Weights of a small transformer language model: vocabulary 8192, 30.3M parameters.
Each number is 500 + 25 x the weight over its row's rms, rounded and kept within 0 to 999. Layers, rows and columns count from 0. Numbers have three digits each. The size before them is the row's rms in percent of the matrix's.

# up: layer 7 MLP up, 1344x448, rms 0.109, rows 353-380, columns 224-335
# down: layer 7 MLP down (transposed), 1344x448, rms 0.114, rows 353-380, columns 224-335
up353 095:513513493516451495479478485486496536465533502505465495487501528526499490523460491517510508503515562512510507495442425515505489522519485485490509521506489498529475557502459487534497439483465516533520478481517476525455501520519516536518492505516506477503487578502477469547519500540484508512469471495600505482490536490496537486501511476495
down353 098:517512535450555452530490494472476513459463504533509519491476524474462446499496494518520502503496491524501458506469530489529500526509515475507481473517465503470491512473482498498554496494522560486466524515512496458506505528474521499561502470513530525497517496489520525560490510523523523545529513479469490527473489522458546510489490513500
up354 092:520539482538519464465512499509469506509451529452515509458512508484492497476488514483515511501510524441509522509517465443506529512470515555543447451491476523412509496501497483496497437508486504503481499481475470483470496496522490492508503522525476482465493516465539468506473437492501528487493488511496472524509507491499536494509527505500
down354 094:481485469486522505526514505488532501498458512503506467494496518483467510492513504497545540482540487508496504493490498470470545526539496482486509539496481501488504497465494470496548505508483522471494508471500493481524499490515484515514504474531468514515509509502521492520532498525475488481524490489541507473508462454472485492493458529518
up355 103:500558507545480511512504497529491525511496534508537512488508522481528531491458472457524501513533495489477466530505508523483499509520512504494501514505514510530518505526468507488534449496484507476554471533520421509485522534516497497494501495528493477508520491548496427479483459463487503475510488453527481523493497542503484520518435494517
down355 108:478492491550472479491468482529490543488568523471539480518482490518512502505494478472512554503508497480457544527481497484509493488506542510513481495517498516508445455498539563552505484536462513514512484530539463503469517563506476487520530482488514507538521519497513505516485478484494495483544504508486524552485492500516465456535493522524
up356 095:497498512484452503470512515493541468501519540515481519492515467456544466522450494479486514469558499511500493481486469490494534506525518484481510552506516458543489534476475488517461485472475523493503499550521518513500464517482493514507482438483517494504489515553485500495482524517491482466507529506476504512524527536475497527512533489530
down356 098:523537503463523473520532456473495477511510499477496500537498484500495532539473462448504491488503536476499543489477499500468484488479505454487498474497537473498470513520485505477503456493492521504505469515508485503495475495483532510495494505507540480518526535500510494536486475477536488482548474505513499497502467513500524506497478459502
up357 090:492484476556498514493489520515495496506518501514537494480486522502540509484469525487499511518531501503497469461464518471452475480471511513527498497508510503494480537507530466507474481497494521461522490503481500493517487502511520518510484569513458459473510492480501452474463512484470489473509497539510493469488484544550489510515490464519
down357 104:520487499493500507502490491493454485500473508479432490497474510465439486500533470502498505493502480514545520492480492508543507497549475504477520527552487491493483460495464527494498502514497521525530535527520464514520494541447538516477476458543464542497480522544497557503526490533503491535479501495479516481520510488491520528478496494475
up358 105:478471473502589524489475502487532520535515509483509517560523483507494446515539501535519475472488507512524519454477493491496487512487476476497539466540453487505513502510497507485526459510458467512489503514473495490467486458514526476492538523516522474513481495523491493541449442511428474506520531503481505527521527476531539502497487483497
down358 109:526486472469535522516513501462478490479538541515508513493480510539482492499509456519492465491492476490516497495520523546537496516502467536541521451510492515514502430502507537475533473504511503496499500496477542517481489530504486502478459499521517502456518508533452449524506507474501519460535472492482545504506476484486534496515521538498
up359 104:493481466531522473480460453511554478459512515492507518507500499451520477504524517503533528470521511528495503499473495498471481482509482481490514479476474527462458517445491490545487483510508483479468480472494467483537514501477533509500522486541510537509535511431505507571480471466498494512469493503484503544488477450536444493503460499519
down359 101:514516436516515468478475506519503511513493483532494508530537514529494494504502501496453504559516528512506498491506540542503498519506514457521496540493556487482469452509540539497532490468526519475529506523499533532465548503518460484470525566471526518504491500463501527519502471514465509509473555508545458524532480499502541497455530500532
up360 107:487486516498481521537490489545487470470460482502525514534509494504523520482496535526500514525502476478504481500501528501501497501527485479520523472500513502489537478464513525488491496478481474475451519533491474478523507492529460495519464474491499535511462491481467510503447512528481500509496507501517479514459439500489470524468532514510
down360 103:477486494448535528501526514482502488473487497534481509503517509509547505483500520491469489522522491465483574532472460531420497469522526489480527517531488482475475519481507481488512545485516513506497532510486499530497490480495481483502522509527494509574491495529526482513493475487477497505495466519547503506529514512490465458551493507457
up361 106:526443474470517491468518503425517492527494471507528515466551485513488521486515471507505510544511497520475494523486520514495479496484478471482466500490497488478564456502521517564446495473516484490454491480495485447512490510482501496441558497483500497532478497497486477537483521494466537460480496454489482479461446514474519498487515515469
down361 108:506511465547513492507482519457469457495516498456566540523507501515513490554506462513514514524554491474473491528528515437493528469469493494506478514495519519516493502525492525542503543501502437530500465457503511471471476514481534469481508482511530505520494498535499485480496503460487505481466511464536483487494471536493514502511558504511
up362 099:543514494453511471447513492496554481516464497501535491467504519494475553484508482498485479522526516472446488548472475497545481521551534503484519501484516467489506489524537537528516472536499504488517494500476505523491467453524487496506517499528447515483532533500492498540521495502462504510512497522505443475459488482500504494490469526529
down362 096:499508475511489486505512526492497511489503417484547506502481483473512471521465434451508459479479509449483451498542451477529483505517514477516454491519511504509457462534473489546509481493474507520494502493487518475482525509506505501504514453496488521564522510451483504496514487434489519522523487538513473478557499508522504499472484525518
up363 089:504519457496503514497562490520515518522457456491504502504506460485467473527474569475549495493501453498472510477484502531511501496521468540524438485491479480499510525518461518514469547514496480491495516532511508483509486479507446485456501480500503477484511497469494504518502500502522474507511477507546467529471496519486534491517499514519
down363 090:475497508512548492534514492512527526489512451487558478542468561517517516497517488495542528515509538459463521478494540479519501499490478482490475478487552468516514519482548494515485491495475488498509494520528499500435488465535503494514487503452473527464540496472506530521505430509534519494504460508491482510506494465502484524460505472452
up364 087:539544478535499507516502482487486484507458481508479504486505498507510535533470526490502492443457479551500491495532447494506471505497485443523480475486464486500498477469524484495475564511498499521495572520495515521499487443509534551483479491492496501467458492497527485476487480468521533455501489514515481453523501451524476523450496508500
down364 092:486485498531488519499474460467496487509489497516482522440506511507492480476497504507522501504511479497505477467452502492471504497469465504499534520500536499481434477486512460509500491493525504467478463488499534507505518529511520458515532482497482486481532550450442501472559493523491462512530482467461520466485490495505484479499510472499
up365 097:487492513500497519459522510491495503480494483474505516474452482521436492488489509534496497530491487569500509493504497502521514505536519490479521546475479509454507511499513487516498509526428479515512493527474508503508546503486481536485541508505471530534524468504487509481542498467495442506503507472501469466510477489490476534496470491506
down365 096:493485453515499519507492475535489494448531472457516535521503509496506467505538509494518544470486506512512474538506522477508498472472514479490488450502488499511491526486484513496509492457535453495527484468501475493520461506541533499476515460476564518502480504493526465449524463495497516493488529515460484478495524506498460494507516536471
up366 103:499434515528519511529507487497474490472510516540472489433456501510531505520494481470497494490501511529516493463532536492500523522512470510516534492515508546523524530518482515466507467480551486503503561494468469480519489478468467568525473488468492484524458469492474485480452528475552499487527494486532576527521490579468492515524471497501
down366 111:507478522480482506518480472512498459482507506504447484474487503519519512495517471476520508435517454574491506522478537500486461500479524496521481470508490456506476497505481525521499463460497463492533516483524483478454477504518524432514464508504505532504501480506485534530510487521517533484517532545490509491485449476497545494556480459471
up367 110:497532469524497476485530502520504520499492475530480460488501479531520497509514516509515486530546480477562494509531478501480481521481515456510483477479480507471575490511515491494545496460504479519506495501476498492515495529464513476504510478476518461495502547468478481516521489476505524485521474468516557504538529542480489447468514498529
down367 116:467515479485510525471504512519491459498525490523547539507470482538513516524513507530524497491512506501519434509503575439505489526471511518496482457474461493499484541484484523458514488517461552480471505493488521467505530515517489476483539497533542511495504536462457498513445450453494457538519473554493509535488467508498509513508505440506
up368 089:521511528485478501487522517510522460507525526476536502495517493515488458509471472490489463457516510504528513504537479485506495487478488553517534481505464536469466497502493496509507482464531474549501529488505495532471488501512483521516521499488507502481552466529499478495503525452465471484501523507517501515501499500522471511487489479500
down368 082:476493524489528529582487527541478499497489529484491485523508525531503496462518499499488473528454487495525521485506518489519547509520472521463498495510554496532476528507554467471530528458462482546525457546430481439528479501496470481476518538481476485476497498492524493499508469522488503496500510483521495472476521487490493509488521494494
up369 097:516511495510477501487496504532505540471472486521514492504476522503453518502519524497503454550519513476495526526484519504498551566520500496528498524534459513500493495501501482489475517533539464486490482529463520519471563522502479446491512494466470522545465514468502523525511545514496476500470485522442470513503500514513527469488499471548
down369 095:492529443529486516515489488509483524508496499523523503497521503473547512472499574515456446490497479512485432503518489476486471514493492482480477478502463484499508526511509521518490504522501490538514444485520493492442483521552491544448532497456481492522487455459464486482472483454501532493504498510480505488521513446497484472503516522483
up370 100:506531506483517502482515516473495486419472514507444523525560508475512501514543495524503474480498532516480498460507506524521531465530495494504472485553501462499539479484491512490502507488521510460523516485493505447507489454504519518495523531526568435529500504474493525492489501481471521471526545516462540530533498534481479525486487531508
down370 096:506542509495486515493475432511452486493496493449520511469508508521520462503493489513535496517506469489459488482525535480506548484456503474463540487475485520520455489511494459480508508520529484498493496502492493490504523506493477512506487480510493539505444498509503484543500529445514508477500481514510490474504484480475529472467445511511
up371 111:484506489493487505504454515511482501513452494492524517522533453474488503510440492510491473506506539516510484512461474510487512509499491518517503517523500485483459471477509497495551458508457548490501459476495515479500490541467488492469466493513452474507452508496478517522505467543486504494467485457528494486500493499457508517495492490539
down371 118:483435469492500524542461524475446502481516467528510495498492460496502476469485509483523498473504469551485478492498508525516498517515521477531462508521478513475497459464509529471493494551503515521506487523530553525505485467495537484479516469562480500476538536539509494449464504505514531502483527475495513538493505478481528497484519472450
up372 092:532455475458469493511482484486492522511491469515532516475516473504454522467521472526476563478533507507455523492505494473506490483484485479541483483473511445499511526522481515499433515468477547482460486491529472503510470478501512500498509484535484517481492476514532507519510538506516476548498496511481478504556505532451458533494471502475
down372 082:487450490448512489537451505514530505443492475518491492482502499493531455482569483499521455546530521554513514510517498474536530564480486526509513483466507471501526502502487489509518502511495533486551559486462482478507491521516481472504525513481551471469486518472506493464472530541500498521476554459455539481476534525491499480447503514482
up373 094:475503457492495465486500525524507512483493513493480508502520481540523556481516508467499525525498488473458503499505475483472438541526497525506463500517477504508490517541483506465477483507503531501486516481510434508483519551501519524517530529537473472485516477504470499490459498534537492522570501555525460458497510533474479504490537474468
down373 100:493507485486466520495481457499509464452504447522531511508511518496517479455486479475531540525527470491491468455502505482482481531505527502467473497524523519484507501494533509514484432485493511490499487499536484521520520484522490511507532515504539529484514500500463537448541476456509475526505443474474518519500506507472517502499460545480
up374 084:481487484504484505504504425516517520536527486499520504513479514450472531499562493514511556516476506492528469525512495540504490527475502471522514486525464478522519463510492431499467518522501490479511463458535475531481514481441485505527497502536507487513500493526522500471537540483518505504451463517522508480534509444506480538479487520520
down374 082:510519506558487489539491499510481481528488524535498496480497478518535468464455539489479485533515460493454520518473530480470504488518465523556519470519532513535475510500514465511512470450517512482505520511501497514497477499504526491494525471516481544483522506480470518503471484509514482507495484511472479545527483471514499532492500507481
up375 093:479497532526487521512511503471536527513487482501539511494478496537521492517476513507511508498467539503528480479491510493466512492495502490528465462516508538486504511484498476516530504458513509497483496551492508482513523497470503510458502459515493459552489507443487491547503444513476490552504495506518499515462516487509467506496508525472
down375 089:549485507498507503484490497525520508485500521509517525504494503501487482523504487469525481524491490521511459556484488511507465493495517501497491477489476433481525480484512458490522478476480507508478532530531520498491514503531459498470514556485491568467495503563519573515507498486497525447492507466496513539433526524512541527471519478504
up376 099:511512528544517464508533526500520535482493519504448531496510489512505480495496523517476557502510501511483509542526521514506485489516458467478492493507494469472501555468495474499507501506443461529509508470467469482470509518491527499486501493492496482512560519540487534514440518503537477501473479517516493482505479431522459518481499504544
down376 103:489498537511480471506521557508503506533518507480479490515456496486518512489548478540484482490515541528524507516534475477515542514504502475513512481495501492503512462509490515487506508471516506500514497494516530528522501544527521478483457497488501453489479519502466452542475474521523497552517533520505478485478460502500498482498509469502
up377 090:505481535505511520443486466455519483483512476491508521431483493445499501524483472511542506465511497527510519495530514542533452514491551487509496480496514480510476501493507504482502532504502500489505465518472531501455522468501486488450532530526495544512511537496514495485510466484514524523531501493493527466486459517509530485458486484496
down377 084:530522489532509519517496491499506495505530504504483465528536500513470476495503483515501503518494517519510487449487513487502532457533508508498540486516555505503507510502522425517510523512449482493489509470487515512498520541554524504472494544477521510468518506478523504522469507586492551536475532498515538482526482482471508492455467512515
up378 100:486514455487487527515558495553516527499541476522516518495504476500514496496505508495502480521501454479515515465496521496483503498487502519483465457484487524487512514466516524449479505474499502512526477496511515505531463490502485516490494542554483466472537510496499510529502489497479519512509510538509504504486484475524520484517437482489
down378 101:497473452491531532475535480500516513516526564507519541499485582537508506517472495447484543464491457461521478487513514485470495484524524501492501471509460485486453499491470504489533553498502497483534465500505513490480494503530466513473483511517478511503507469509506531553515525489486480486531505511483486503488435553554493525510490459543
up379 098:483505490519458501517545462496502548480523512505457484504538505462514459483522548481490530490478468476512474502519505473501554522546484536502477523485500530477538518505516522501542465506497478480487467475495501469517461529504536502493520451486478481527510515505498484475490503553462494490517492473522498486485518501495488508518476518480
down379 105:500498478489505498483509508488497486518490510497460469421460494546550493495533508522496525498506473474474471523506454518555484530503496488505505500524555483517438498504489530481497533493485487484457497512479504511493512527473526532523513521519478491481497533430521491484479488530530497521486506499492518484508517488500498483516499523540
up380 099:518487459520514508508502445499513519481418511523519479494516493504506461470472516550486462512481482467486505504504529519454496463490529503492549471501511512461518496500555484510493488551515479483454459523478483562461529500500474519510517439506509501491506533506514471504517504505514502516464491497484478524466479536489537529543523560498
down380 103:472516532488530535509489486480526481473482525485484490498504510525511500503521461500478501544475516488506503477559474496518486528504449467507482485528499479530473505492474514443482471481529506492470470555479507513500497484507493473544506473515502498496525475520503521489462532494478519498517487472496516494488479522516578499492476505504